config.toml
num_key_value_heads = 2
init_std_qkv = 0.051
max_seq_len = 768
max_steps = 5438
Each number is 128 + 24 x the weight over its row's rms, rounded and kept within 0 to 255. Layers, rows and columns count from 0. Numbers have three digits each. The size before them is the row's rms in percent of the matrix's.

# k: layer 10 attention key, 128x224, rms 0.121, rows 26-81, columns 32-63
# q: layer 10 attention query, 256x224, rms 0.126, rows 27-63,91-146,192-210, columns 32-63
# v: layer 10 attention value, 128x224, rms 0.153, rows 0-63, columns 32-63
# o: layer 10 attention output (transposed), 256x224, rms 0.138, rows 0-127, columns 32-63
k26 112:121105117132129092219117149112126157126149133122132100131137158134102138142134168115126135087129
q27 096:091152135061153086145122129158104116123117169130127134065143161123122148092116073149149160130096
q91 113:126144159121057130124128117161125113126103101099133114125130144155094146099157126146115129159109
k27 119:126133175115113111095127069109134125161109144121156125131109151098116153107148118148139138127137
q28 111:171111172156087155162072085131098124154088127108152128145081118138157130120132139101109109162154
q92 094:129138174134101114107130136088101174113117114099127103130144114089134104106113147096126134134196
k28 121:139128153172110134141113131100147117130139113082136106146107088098134104130117134109187121139173
q29 102:141107129134107156116121161108124113146103121163140109158125156136119116108104121097096125129094
q93 109:121115150114096117122106126146107127115125121103103154116113159119107142121112106132176127148102
k29 114:121138150114072121129126106121148145179104144143097091153098140096163154132106133120156115145120
q30 113:145128111104150118148123081070136153113153137154112151151151096111140115142149121169186148146119
q94 119:128140070136140133102120085084152121118149142134079162110118115123194101099137125149168135145114
k30 115:111115081096129113109133107062107121124142139136064108131168118106132091120120131168181156145144
q31 122:108117172134105109113119133124138111128121148161145121083158106107110125143108138082116143056157
q95 106:143164132124097123152091123147116128113132142119147120109113116128085119179144134098135093085151
k31 113:154159115094125128082165112144152090146072156144121132156116169128064100169117143063105139098109
q32 103:119109138131145155178092104128148163134127142150159161115133129135150123156135121074118181146138
q96 077:061158154128086116112145094070108150162132126132135104157105108155142119116136132172117160134124
k32 075:141116117127107138106107160163160126139129199107121140108136128111145167127148137103113087163094
q33 103:096133134146133101158134151082099106149142096115111128073119128097130133128114081153133137144134
q97 078:129172131184129135130139144146152146130104118123139165157101142113122188067080112126133142114126
k33 074:143151111144146142127175148094163090143119136163121070136163133160112110171122107135091088099141
q34 100:075121087143126141154137096105131119095170069120136138077142131133111111099138103103128153149108
q98 078:110155123133158103098128164104111131105155092142109094154135128096140066134141113142127163162099
k34 080:177069110087102118137128118129115137143112128083137137119091124106139160127152110143109120122180
q35 107:173118141113160081161140097097124118122112106137145171153119120100109105099131123140118125118130
q99 076:100097101119176179148166187119130114151119098133120088129151124156083130122162106159103128149143
k35 088:131133162118123114121117133134149096134168150141092122074063148172169140144127129110120123184117
q36 111:127131152107132120107144136125114097110165170118121137096140145142133158104142121143147084155110
q100 074:101133109127119098134118134148148179111111096120069145133094111098117135094128122146112140131087
k36 080:147152153112121133131145151092151113108128106108123100122139119142128170108076155126139121175114
q37 106:070109179120129119134151138155187153120125141111153134163125133125139062112156105131129169181142
q101 078:146141142126186109126136107132118114168157121137130071151177131112134112137126114104134069098130
k37 079:118086119131096116099074103106155152135147173142141164136146121091147128149117136128088129111116
q38 109:158122127156124149114105147077133123106099153119150154146098139126122130105133142102118117127164
q102 077:129111175102098137099126110133140133121114141193136124162169109075154133170091159120139162109116
k38 077:117148115138108184087112129090084116127146115094153151093111136118116134124140138075150114157109
q39 102:105142113101150137125157129130113089119115116093122143148144156104125122178124159127089117159144
q103 080:105138092177151129092181121120106147087144120183128157138125154149131124131161170079144111103096
k39 082:102098136125132133105141129125150176197124173128120167110144154144139068132132172144121138127128
q40 097:111101127177154118108093140135136127125117147136135092107109124119140162146171143125117111077112
q104 087:145100158111119163176119165146127107188115138128119108155135098169126117156123117109098105091130
k40 091:135154152127118157139124135134099109118132126160103085087124097109096097151127108081129159159130
q41 092:117115144137156109101126121153118137172150120124131115162104135207115104089108136103154140110058
q105 103:102144092139106123099153086155146148161086112110144131116113179145154135108160101136162143164086
k41 084:150110116163163123097120116122123157071146148122110103155081185140120124125133104117121110138050
q42 095:130101146195121151168114097164143121126143122155071093112128118143143151132154083177142113155129
q106 091:155135126105137103095143089164124165159084087127102140099126158134135096118155112146153149140121
k42 091:168117165137126122137141126158155147133120120121119093126120135145143137089134151126130117079134
q43 097:111165103108132121114124147113142145140127131136111123127151111084102085120136145067153083096090
q107 098:165114178081124108181108179150131122135111113124134089169148115119090133140110116112108139124150
k43 096:127108112136108148125126111142152071111164137122117094149139160136119136099112128149101147123125
q44 097:115114166120110129130151104135141127126123153135116092108145145096134103112126130110112090147125
q108 097:138100159100136125117145092162121154082150122182140140156093094109108120143143128121124123074132
k44 091:081122119088115109140175159077122121160084100148091139117092097160119102196145161114108162150120
q45 090:073163116117070106160121119113142150099096138166111104110110125111105147172163113156159120135140
q109 102:162140137078115166127181120103112089095138134169097091144112142141138105171120164112133112115132
k45 098:110115167103098120111116146141147129133188142131173081149141105160170102128133126155145134109126
q46 099:114100148114140163126087132127119097144105154097096094140105136147130164138086133148101114100153
q110 110:134142095142123105120137088143137108120130139115084147079083165126203143113161111134166142149129
k46 098:135090123159157146087158157137217099112117148109142118109124123150179118129174152075144111137130
q47 104:089136120135112149111127154101110133086130108169083117128148148106152128146116104118153151121151
q111 101:132141180155123104095129149083116095074169106110149097133141090147141130137120146119132160119161
k47 109:132147115138090136103140075091154108098132122181082124133128137067082155164136123115099128140128
q48 114:124130134186128160102137107140158104113128163142135137147135114148094098137106107125131159106168
q112 095:122109142123101126113133095069129088135125130127122113116155150119152130149126157105163197119155
k48 093:152114091154146114123150118103134124064164103132092138110122138106176124121112151115121119121150
q49 114:160140135143133135133118158134124118126125154159145183094113133091090116100108094126128151120105
q113 110:120141170152111119147107191150133147126156197154140139138108126120110069125098141137131110140102
k49 112:145111164099116114127108170113142177148151163131179141107150094122139117147107126146138116114081
q50 110:115127117132117145127096117118125124114076125115151128122094146124116181134111151163112160112126
q114 105:107190105135155135139118101157184138160103139148115154084073127110160137096123139156146113135103
k50 110:131157162135163120106085122115212088130119134122131114109131126157166169106137128178154187158091
q51 107:131122116141125134106157084117114107095129105108153111094140101149112133154121149126107126143138
q115 103:117152142169135152136198133133170131118116084113175148131164140121129179119100098115079136137165
k51 115:156122133151129168118153147095085132119161072122166133120115177126104126100097149107081173128148
q52 111:096123160137126158136172150124147126088128154120165110141154115117138095112144130141129142117131
q116 098:134177147125098087114122152107104173115111120143123151150158125080110119141137135056135148111106
k52 102:158112161115137106158123161115123101102133084148155124137132162079143092111144129133152127143130
q53 103:096123102119137176105118149125098137140156105109097063165151139127110146111121086166140143113121
q117 082:098093068160120184166142101141109088083088122092129131169145152136126107121107173171081121117094
k53 101:095114092133114142094133125128126133114144148128100087216143178122099124147129120120085132125140
q54 110:083141124129112134121130122125073120060166099126174167103086147133132119101116108099158117127152
q118 093:094120155145101139138174167114161126117145122122130140127133111104143094109128138085135101173136
k54 110:145130178109131134121086184115122128093183106106167133135144086121107164132102119154142183118117
q55 107:093137090130151126129109078171145121169172166132141158125096120127087139134127145180167098113105
q119 120:141116102126163102118084098144154113171137164152106146090100109118171150133118181134115133136092
k55 127:113110099119163149123135100138136130145154186130082132123061095154157125130135150193176128139112
q56 115:120121143137095114101159143131112115117147147179153174100156175123091146146123110101141141126110
q120 098:156102114166105155102139155111129120112121096202125112150148106120109107117096109128125142116155
k56 111:113128168113118124127150121172085091138135137184125124138108134121095125124115098109120130131129
q57 116:163079141135078118117090133135166183092146148133138167153108142164107088201153117133138089179138
q121 114:096118145149112149111126131118151145138158122160110098135111140154129141124154111126116112139125
k57 111:100084128157098138117095156108182168107134136113115105122106136168117117141131147100098117123129
q58 108:138135174132144129156158153129124159145108126116141150172103114099141118128101157137155112125150
q122 098:131108140109140120112132157120164079143140125109164143121128151141098112135134138083125097151133
k58 112:113148171137145144160127172108121113152138184135158127132113116143145091164091137076132108155175
q59 102:114111091146105111120115145141134130132137097112134103141127150106162103111119128125149166126144
q123 107:123101136126104181146142126119142150099181128086179086146137152140130109120139160102108120119139
k59 109:087126120150123129124148149133124145095130157092159113164166146100126094083121133149129160119165
q60 108:094177116196165149111142085082202106138136099138147112119145129163134131144112138168120095102127
q124 100:153125124144151121132125112118120083131117126128168137151138135152122054140136138144092146127159
k60 110:112159089182130131095112085098176096095126105108146125116189116140140118132105142138124106098115
q61 103:151128131093140108119122109147138146155089170101156176123137122146099115136102085121133100151117
q125 100:116157123140117138100157099149143127138137164126157123123104132139144100143112105126099118143101
k61 101:174119141106144154086143114123105134133152147150122144119136143136114119143121123081141126101094
q62 099:136089099092162107125114087121129165111129117126083139110139108157119155120119150124144093113127
q126 129:135125072140161101162115107125129143156102188164067129125131116133158144139146144140170077113108
k62 133:147090110102163104124126113124100164194127163134097132113118121113146160118136128151130107107067
q63 107:115144111157144146147115107154119132146114127123146146126134151115159151097103162140125180106155
q127 122:106104136151122137138152112130122153113108099149151145164178069139134123145144137180102140115133
k63 123:119116114156116147125125069124116137138157101189173128122176117119123127135147126183146146108131
v0 100:149118141104127121129166056144155127127116125124104159116118139149115109127122140098108117154171
o0 095:126147158168133171122142172104146149125104151176166107134109137116142151108101127108127115109105
o64 095:127183135085168117126098104134124097184147137113108124137146116131072148136108139098129130109103
v1 091:136137124122174110124128116146048109148108096106126113121154101147130188091140095148132089101145
o1 096:075112108134103147162130155135131087090137158163147125163132144107115067146112132103116161177112
o65 092:152158132171145136092118070128178186142164104152098115131091116118107132102107127153128130107143
v2 098:124153182084126138165116117121105128149103135094151132152170132112143114092128136167098129126100
o2 093:128140088140107100127136122114136133146150115121128111119078147106143077156145160100131146172169
o66 095:177137120143154123122104143139136115132148121124101126098146113151153157108122155144192149108099
v3 096:162097126149087134165182107125132114156105115108163112114156130106136109166153116123118098125146
o3 093:133138156133151108105112122175139150136144143179101163118137120120121189121139123135115134174115
o67 090:131139102178132127162120113147122128074160155140143147155126149132158096123100119198129130103136
v4 100:114121142091151106157128155134118113136151093135144118137130104157144169110088121096151108141152
o4 097:113156128137116128109125119122106127114134142176072151121171167119112106189105101136110137125086
o68 096:144059104156134143105119094105170123139104145122142136104131122111157096099158156180129125154144
v5 089:115151117161118114110099115174112174089121146094111124134104138114173163098136132132102102116143
o5 086:101140108102108139180171129096153091153129102132118135073115119133111087124134136096147115120135
o69 090:144153151124131137089118132104131126100114117165162124136206115108117140138087080145164149122122
v6 091:113091107103161115130143132103103127171114125107117181135113112127114102130104140154129125109101
o6 086:165143116172121169119131112135102148143092137131114121125127176128153162108115100102140152139110
o70 099:112133139141156149147140108115114113074142158120120105150116072112104111113156122086119128099156
v7 092:122079156143117109135097142130069147135138150075134126102130132113154124150136126118115093109199
o7 095:116179124079118145109144128159179108122133142156084164130150154141133131086112135149157138167118
o71 090:122128099172127174157158088091125148118134097135155162097132113132126066171137106144113157109107
v8 104:153173137109143153152113174096145110152141119131126135153143131135104114073092138144158098151102
o8 110:112128125121122118132181075127109134147123129071125128124112112107180140199165143098099125128178
o72 099:111158166144123135129099145141121148138110145152135143154100143169134103071094118180135132164138
v9 097:140142150124104140119115133096161127131118177098152134115080117161132110102154088127107149128107
o9 105:113110135160119137139132138136087138112136140184110120105147127137123148141106162112149155140163
o73 088:133158137136159124110132136120218115133172111082119140162130131151089133123105136186110133157064
v10 094:133146125133116116105133130184100141109156125144140164132136178148158129170138124098141118108123
o10 090:149140138125127134145129114082141154155131118118143141135141085066145143087095094161117138094138
o74 096:109090123127158140145121117131107117124083144151061163081134108148145120156119145124127125153141
v11 100:165135147118128081149079106120146104087161075108119106158118167108131136121117174142138142106109
o11 088:122114119092112143111139165131146115116122156104140131127158152179105105160147137132085094118118
o75 096:118141124180152114107154092144113139136130169175159158111132142111129133100142116106186107151141
v12 090:094138124133117111135102112091117124078108154112131140160152087091149115126119146149116141124158
o12 092:121106137116119151135151134143131107124148146161136119091121167107121128114108117148152137170108
o76 093:155146147161126141115084116172112143121140094080147115109143137117136163098107124093114100103123
v13 090:162149126139177130118130152144115145120097140099108117139154115104124089106156120134121096131122
o13 093:117140126124120122115113172110152096145100156126149115087058131133135146115125124116129143122127
o77 090:171118129126114135114124116112135129118193119169156171189091150140144107145131116145130135131158
v14 089:135080112159137119147139123143098101163187135126127142110113184147118142145146104124136118120123
o14 092:112118170135122160103116104144100134086121165108132169149126119162099120086112130147112107172160
o78 094:138094117148117120148119134111145106135107107122158143061118103094135178167143155088100168125130
v15 091:145095099140120132117068173144077108123127126163122110107150092131105091154127134118124123119115
o15 097:144187123127143124135137104127152162156154128072161119180132147132125152157127142137101104127103
o79 087:113138134112155124129123108128159133100115112168114136107127136129185140092121126166150173155172
v16 093:143164156136134145146102092142131153155129111110114141162091122110111133071138093161125129119128
o16 092:128130133101114125160180125110112103117153140134171135093128127111154159143149150139148139130121
o80 089:112132111106175131126086083146101094157137087118096106150141172131134132132103149127122151113160
v17 093:128126134121095140127138094160147111145149114126090097110108096107112104105116068130141127186122
o17 093:150129135147150123146124127130121152086135144121142131156129131118161166135121133165104168103148
o81 094:091130116102118088121136145134131154159140119170124173110172144124104109091122115128141094139125
v18 095:168103116146149092130143121135147115106132127125135106124134139177123120133122110134137140116131
o18 093:125163108114103116118101136134113075153106147124128137124117112090140116107114102161118105095116
o82 093:124132158148115097147129144153101205157128128105118092110082098156138173112096199104115118152151
v19 093:155143141095147115135153123137140074148127128133142117148145138146097108152094115110117134092125
o19 091:122111144157096154126137117138102117145119141116107163111126104089106101146152135132122097162131
o83 100:143133137102146105127100177140120162140125132124168095148079125142177183092143176121168160116111
v20 093:138092126122121143107107073181113130137098109118086165148131077149127129164147142111135080097091
o20 091:123150134154141092176154164105188102114142083117147108128105151124118095065123113152142137135142
o84 092:140099129116157132115114146135073148126125112160128100153159143114133145093085125134089157128133
v21 092:084136128122126092151168084097177147132133093104140150142154137115113153153138162155158153130146
o21 096:143136172152141183103097140134151114107125164187106129104097088145119096090101094064115110122119
o85 089:113081140144085097141140159150092133122114133089128136149127165152174122181104163114136127150145
v22 090:093083148136123110114147130165115129112142115115125091101166142149142183124109137134164084162136
o22 089:159120106097122138135119099113166108125106104099118148137093136113126115092152123131109139161142
o86 090:094139130160109116148168101135118109129152154138121136171118155162157138155090159116113128116105
v23 095:116166164116124106114079077151147091156097159126159121105096155123139155127157134127147151112124
o23 101:103101127164120164152160191099147133103149109165149155172160130143104090151101135118126135109137
o87 094:117153102146189107132119062093132111174103138107100138123125134117155142118136132141122127198098
v24 100:091125124108124148115142143158127138102114129137108103114150114129134116141090138132095173168126
o24 096:148130175124158155101111100111141136114139143133163158157140161146087149136116140133135126114152
o88 089:132111074141123102150136160102094080159148090129146083127110132174131099100149127136136142120117
v25 103:161120138103125139151122134123086116167096136120133134143126133146147125142134139111169128156134
o25 100:089124082145118098113102159131139104105127137100147136106111128157118151138136106135109147140127
o89 101:116094108129151156117166099119145166140153140145109109123170156104123129105129125189124160122146
v26 089:116122124153164138105108140167125142125123125139125091140136184104148145154091127129120101120142
o26 090:086134130119137125103132079091166128161137105107121159094125135150131119129142130188123175144138
o90 087:115096135137096135136114137104059112107110203132146130163140086121106142141126137114125125141117
v27 097:110133075114147168094135102162156157171130118127149105162081103120084167164117111140092124112141
o27 096:120136144162119138136116121141114132118139165136124141135139162136147079121142169111134145115154
o91 099:084115151086071078169148145141146134105112132103155098138182103128129147146123137140133145131125
v28 090:110144137165097131124104125103141082142139140151132146130098137139124123142151138129099095115132
o28 092:130107101117133099172127084157140161129188127111164118135121129113138098118135132142145121133113
o92 088:119146134100170130155120167141107146129051111134140133114125128119128161153111148127131198144133
v29 093:117145159165120100102108089147136126158155081121145091120093111151162119129108080136141140161086
o29 096:119084100110152179157135149130133112112147182137109156100160111124100110149119158128110146160115
o93 095:117156146104096111121149168153111138135086112092167146161119189127091151083143116124121110110161
v30 094:113138106146161085133126135076111091125155115127139112121172135144091121146125092153095145141100
o30 092:117129155123129166127162121154141186158114141134138146089107109158153121118103157098167121093175
o94 092:131129088122132137099066127121137126081107120145088136178098139101125096126151127124097120116105
v31 096:097106108099121107166131123093144116123087168090106139124152136151178175140143141156148142095099
o31 095:159126157151097137080137130114131128084175118174110136163121128117119120098106091168075111085133
o95 097:110134114137112151158111137150173125114099111099131134114168117151098153104142175075132143152142
v32 089:133097151111103158166108158138128113127118100122151138136075154140118156114158106108093118119133
o32 094:114115085150096109121168109096134127118147160156136145117118089144152145152113133108163161139142
o96 086:105130104129144148141101099122183140181131130136091124093145114072114131136143127171114134114140
v33 088:122129148097133147091169113122158116097156126115143140144133151105124115142152157141127145136155
o33 086:128129132152131138142092137126188126123122130123146113093115122115158155107107113088174118154131
o97 090:125162174172099125094139155140108117146125104117160106134149165101135129150114115139084118094120
v34 081:081123170101122091114098140139124150162104125126123134064121085133127108155092173117196081137105
o34 092:171125125168137127131132096124160088139171155061126079125102120133122159108107119131156185146171
o98 082:125147137146117111123132160129117148090112080194132166151113124137114158146145116130114125150154
v35 094:157156120140127143149081131185102163091135160146126110103138081096093135104131129113137060120090
o35 099:122117132111150102098151139130170063143152098096145159169132109154154131151130144172143148124154
o99 089:128111120148150126155172070124154127145159117152109139121119115160147112143093127144127148131137
v36 104:151130109120119177158121126109142128128110179140138103108144143110131142124154122155119121092125
o36 099:109169123151122098107145108125122133126130068112128137131126148102129168087134140080166123145158
o100 105:149087153108169136126138162135104121134122142090130101142110103136118092145145097110048123162161
v37 091:145109137114076119137112070092161111151145135128141115126154155152137166097123143120180128123064
o37 083:182158117158136189107164142121139123151100094104163106106101088113132112125135097153123115122146
o101 095:103118179114131123116097180151120140129105126121090169126117114145121140159119145119136099167138
v38 090:166153138155148112181143107131108169156120142122137114166152103098144139103131133130109092145107
o38 094:122147123137113123107103160098144126107151118139112121146147147126094097152082135121139114077138
o102 084:137103131108104178137142144139148107080116087113137093114110142150134108144116116133124137164146
v39 096:114158130110139148121151146083151116088157124162149109123125174135126138099144139148127147173147
o39 083:179114119122090070134122096175089180175168134117102129127123092145105158132137120096150154111108
o103 096:142145107128185126115080114133144067207093167117116129131111131138139117165123131093130090120119
v40 095:072097134154105163134135126128118151147099168088125105113120129134107134114124130123159171108142
o40 085:167132117139118143118130111145092136114107116165158118158134118116126125151136114090141117131126
o104 092:182124129054102099132135127132154116180142127127114152115142118143130107106114130108083065143141
v41 095:052100133152174145155111150150103145159140163188117131126135130170148112147133102169118113120152
o41 094:160150157113110123107159109127137079132129089126135106125107155143139074122148190117097112129126
o105 091:124125112128126123105156143102171163117154139085140168123162122113101193096126082151119150092112
v42 100:117112116133154109136134063152136131157115114111123092142163165152145124109135127139151126121132
o42 097:135144147148111176138126149110151125076161125181134160095119107112079075144089125132113121136122
o106 096:113136115150146123125136128136121135184120119131144142169136147108151161126091110093119162104129
v43 094:122110084097099094201111148136117139120059093127104139079109180173135099145117126171141146102126
o43 094:141188159147111146088122090130139128101172148132093139142125080139126117136167111112130138133144
o107 094:084143128175154094117172122125127158118097098150163133166141158064133126118120143137123105115141
v44 091:086088098103108136128114124123147150102099123104147098127126118147118140127153124137166135124160
o44 087:118150155133151114131128147130127125079108134148139127151133109152146119143099133129097188130143
o108 098:147139148101113111139158136137120113152143116130103128117151157126138147129126132130147125141093
v45 096:148117148121171139104143119150151116091132099161160114144124141143097140089145148120125117089149
o45 096:127074124117114110131144105099146144131162145133133156129097110139164107166138116151110098189127
o109 103:125129087120130115104125067138148123165140104118123129147163164097144100170123129141158138138122
v46 096:147151136094090151184112126119116136140091141066174121128167108139153131072111131114123164136127
o46 099:125113120147131077098145107096145115110155124180092147147153125127167120189125133118163089147106
o110 093:137148164111141088116120147119117111158153118125121102117078104147075103122130076106139121120122
v47 094:141137100094116121174126154133155135135135111102098110138096102158095184131200124145127098129107
o47 093:146157121161137115139112085121126108155149131132161151149169153084138119130094124104149162117159
o111 091:116137152106129168112150163124174175063112148104126130092100135130111134131115124136139127161151
v48 096:129104100117143123097132142134120140126076119122131119142132158141129142128109129129137095080133
o48 098:130096165146128100156109160154094141139124131090129121120074090091125146122173089095136110134130
o112 090:149172100139167162104143086141119133110124145151115134124124165152146079111125178192130180143143
v49 084:141160098127084078173143133152109140142119123115160109124111148120111110152116137120128110134107
o49 089:100146125147148169123095143146143089108072131134111150102149099138106132116128100138110154090104
o113 087:108110098108107092120127093135110170139152123128102119141131180101142158135094102135116091129148
v50 100:153125170146097130130103133105132129115111161078131134117147157198138135176111158137115100125112
o50 096:158136126144103149123136163096125126121096119176110122114141101103128113102143108133116144152104
o114 098:086123079112115112128125102125145129108157096128156104154107115116146125139164174142172167089150
v51 093:141129135104106094114157160125103139172087101140132187151185067129144158116145143134150148150182
o51 084:111113169130141171121114070131191156112098134126124123135123150098141144122104077097075072140128
o115 096:137135083095124127097124140148111125108177154090076108087079105177126114138124134161162148131125
v52 094:141139134141162144126123143118123107145110114156080118154144149096182123150113119122106141125140
o52 098:107113135109116116090132104120159116131134139111162114135136139133107126125130145106138168133187
o116 095:127156114163115150139091137150098144123135103148135109126111078100134112100128135167122101153108
v53 094:125169101123128132109149173145161122169120108141100099132070143103169125141159105122124145098116
o53 087:141108116107174131118077083119134136115117088148148158164136133132114109145114139123105047179140
o117 103:127139129159117133143122144105143167146142150127156126167158073137124124148128134187090155088122
v54 098:135143095109143131138142085132140096167153137102193099134140159115109145093101126122105117112127
o54 104:083074157110084122180142132144085156103117140121069153110126133137150106168146106140142099184154
o118 088:146136140110169120107130151089144124130155130159130131131126125106138141138123182130119092129082
v55 091:124130069171112112159123140136136134135129121122081144146135095118153094133160131181151116127184
o55 097:138085164095150112098169150130077115109091131110149153098164138159093095157099141109077131146083
o119 089:118142153146122169121137095155151154115165117105167104166111125116154160093144061125125101117127
v56 093:118157147150139147107132122130103091164147152138141127102144119110123147082138126105115090149119
o56 090:161108133173145154148094140115158191115103107105141104147103128125139112166137135177107169140114
o120 093:114129126096130125138118130127097096120127160151105167119113123116157093140142123067148122118107
v57 095:129102159152135124115138115108134128146130142167104107117128137100130140141078134168151073094158
o57 089:113113108129148081146147109133123114155133074109125129096141077138120139140138135067108133144108
o121 100:138124118100127160168111148136126156127139156136141188186139126154156147135159130170131100132121
v58 098:136123100156114109133120135126040134154151133110129127114158115113133080133137095135092122168162
o58 096:109131140112122119126147155113140136106133136161181156149138128099105163117094156085114129113127
o122 102:165160140124134195142106114117159112108105134130110161089150101158140081144136108140164148079171
v59 087:108121114139100167136141133100139148126178167169158119117110131121129117164111103131141142166116
o59 088:152153138118146103127114134162146104119105139078142142170148139084126139102152132097123136115153
o123 090:106141148106081136189130175132107111131140097082072128078115137140147127106150142115145107136129
v60 084:115109113159169118114108132151122165134151075142110120149112143132181137146143139116142133096103
o60 088:133168192080128118127111149149135120120104152103165116134147104119092098138160146098148115162148
o124 080:150094121139129150114188144131111140078113139130121122111096163123112146118089146163141121097130
v61 087:123092124120126160095120063129086175150102128102165142121125114110099124092113137117161124169087
o61 095:120180103152123125140136162165135121162161133145096099134090119156142140137124125133116140148086
o125 085:132113131092131123152135141096132100096126106126155142108180152122113098118126190131147120084157
v62 096:146134147111150110104132136121136146145136099130123122121140135144114114118128148156127183137112
o62 098:083133129122089152169119093131099151111138147088100127116134146093144138152155123120163104156156
o126 096:135146122174081110128151137097124097086129106162136135124113113123054120124081097080104100087123
v63 090:120156127123110129131136132109130075175161147135122134091130155117118146121142161125104129139125
o63 091:137120090132138123098111099104105157130116101148110132164095152126138125129093079125147165137114
o127 089:124062147124142153169106161115157116101118084124183136110131124149125107147159155118119101121186
q128 106:133135127128093163082061154086180150150145158124123109117161136115067088155096139139147129123118
q192 083:125157110152091133132113151115195141154141117073174102119093125092100157082125107148111130123179
k64 079:155124114157132130159123119117111082141160141121123118115153095091131142110099103118117139126104
q129 100:129093182115149137172171095147084114080082085141132165147101129129174145110134144146117094153118
q193 077:140114134144136113111143127112174089119115096170120163154121108200122161133143072115117115170116
k65 086:163103097125133109114154104140135160106107155147142154135069112195152101116180116113134128124112
q130 093:111125106188083112100086130125131106146132127140130152137135098153094081160114121106209117138136
q194 078:132115113144129110136091162114143126108163152176121113121130128115122141134140126113097098121177
k66 085:136143156148135127151102145072131148153122099157173074110173142087126104139112118114121171101137
q131 093:118154133106139104169145135109166145126119096141141136111152167179122117107117131127105123150119
q195 089:130119146146137120105145088120127129078148083122137136125122205156111136108134130125119098148112
k67 087:130129089114124139137162103142125128097134157125131120134065106159129099168145151129093111144113
q132 096:113166121094136099176165117127155135127095080118106114095138133096173156098151118163138138126100
q196 078:119145121140121130128176118157133163116161124156114082110145109162150082144160119139112116164114
k68 091:125100109102111114155142105141143149122077146112139164122134112121147081124159111139163100156168
q133 097:171106130130113162112129153130154127072133116108138145117104169120115105123116146104113129159140
q197 085:160131138147138100141149128109124101146156143109097218119144135121137141148150121102124107130116
k69 086:095171176088113121098143148133120143113102113134166129125146135156111124125136110152117097150130
q134 093:160134143091142101115164082099139144072139106116153121127138190128158141095113119136094119140144
q198 116:118126099134128154095135119073140131123144093159117110155164154170133110157111090164112157140133
k70 092:110115118105119112150144107126114115092154114147108093109103189184083101142150115084112111145086
q135 097:132112154188148138138119159156104155159139113098131139122163107124114139155133117137061104144120
q199 114:110163131126133090139130108122163095190142161132118133131133121138156082135112145107167103118148
k71 110:108151130136079125127128127110145097175122103111129102155127146138149109132114131146146130128120
q136 092:141146104104111111120123126170133110139093098090135099097112090095127114156111114113155130105123
q200 110:123113090125105135128131108156134151140147179136106110121109109107124165168110134127151117109132
k72 106:113108142092146169130175083152125112114122139104133115103108108151137152114158141109111107157098
q137 094:122098160159133167106132128115108124136168129183135122163124114150122112156127157122118125156119
q201 108:146111152131098131128107144127110120163127155107152086149104141157073154161107175140161100135165
k73 093:112097170130105134123110130123148133121136100135106145157132071076165150139094143179119179092109
q138 090:080140098163137107126138144130160125127138121126087199108140120155099132125136124144133062135093
q202 111:150115168116163103141119166108126181130118097117112116110130133094104155157118129203143113068170
k74 113:154105096142093099145157135130137176156091123135104181136124153109139094118115108114124143131120
q139 085:060115073091129123125165143161157141158135151094152123086124170135153140106147081142097158095155
q203 103:133124142076174169139147131117132111096132118122130156111160182159091117121138134140114156143105
k75 088:143152133102136166168142098141153067100094117142116094124158145153135118116155111155134114146138
q140 084:181119113160145156113150108137157065089119125122141115152136113180076135117141137146102130119129
q204 114:151139070163114118131169091129111141106119144111099151141139135123111141098139139147118125068150
k76 093:123135115107118113084127113134128152111127105075156092122122199130112133131119141123097107117165
q141 094:100138139141140126167146121145142127115190119106138137118132099139158096128117135143139167151164
q205 102:132111134135133127162127135096138110093116169123156128176111105134157087169139162166103158129167
k77 090:118113120103134111106090145122122163140093109131132135151142127132128118118127135112103118127167
q142 103:114116125124117142137160125132124107102127136143157150129136138106130135107160131127086141154134
q206 103:077116129138131122124144141134152105114099105191128120129139146133126115082105101144153186125186
k78 111:141126195133115124121127174151166176135139134090151146131096129147106114136128148160122109186125
q143 099:084127109136113163111094172105119137092130109178099088122124142121093128159104134134115131114102
q207 094:108147125108142126120144136134124168107118145115123082139146131142155187113102117109167087123095
k79 101:134110130084116148125132146136165146116095159152115146105146145114110121123142122091143126139127
q144 109:101146128159117113145100160099112101131159162110128169170133157158127105154101167142156139121106
q208 112:114087094110168118070130153122134098124131102146120111137124138136165146111140148130109129125149
k80 122:114126115111104126135117142120125143141099113140078131075111132134113126121135113130153111118142
q145 094:090129156125123154112134068110114144113128108134074120175090135127145074157156150106124094124092
q209 115:130111119092147121136096095127126144132106130095166144161121115120149112093119116129138093125173
k81 095:150160172166136139112136111127124137125155142119114123114163131106160111114125139164114091150135
q146 091:101156166141099110138169153154066104118136133115127100064095105110175141132085117125148140171146
q210 121:134160146138147105106133116131143148110152111151102152169134131107120180096105126123158109113120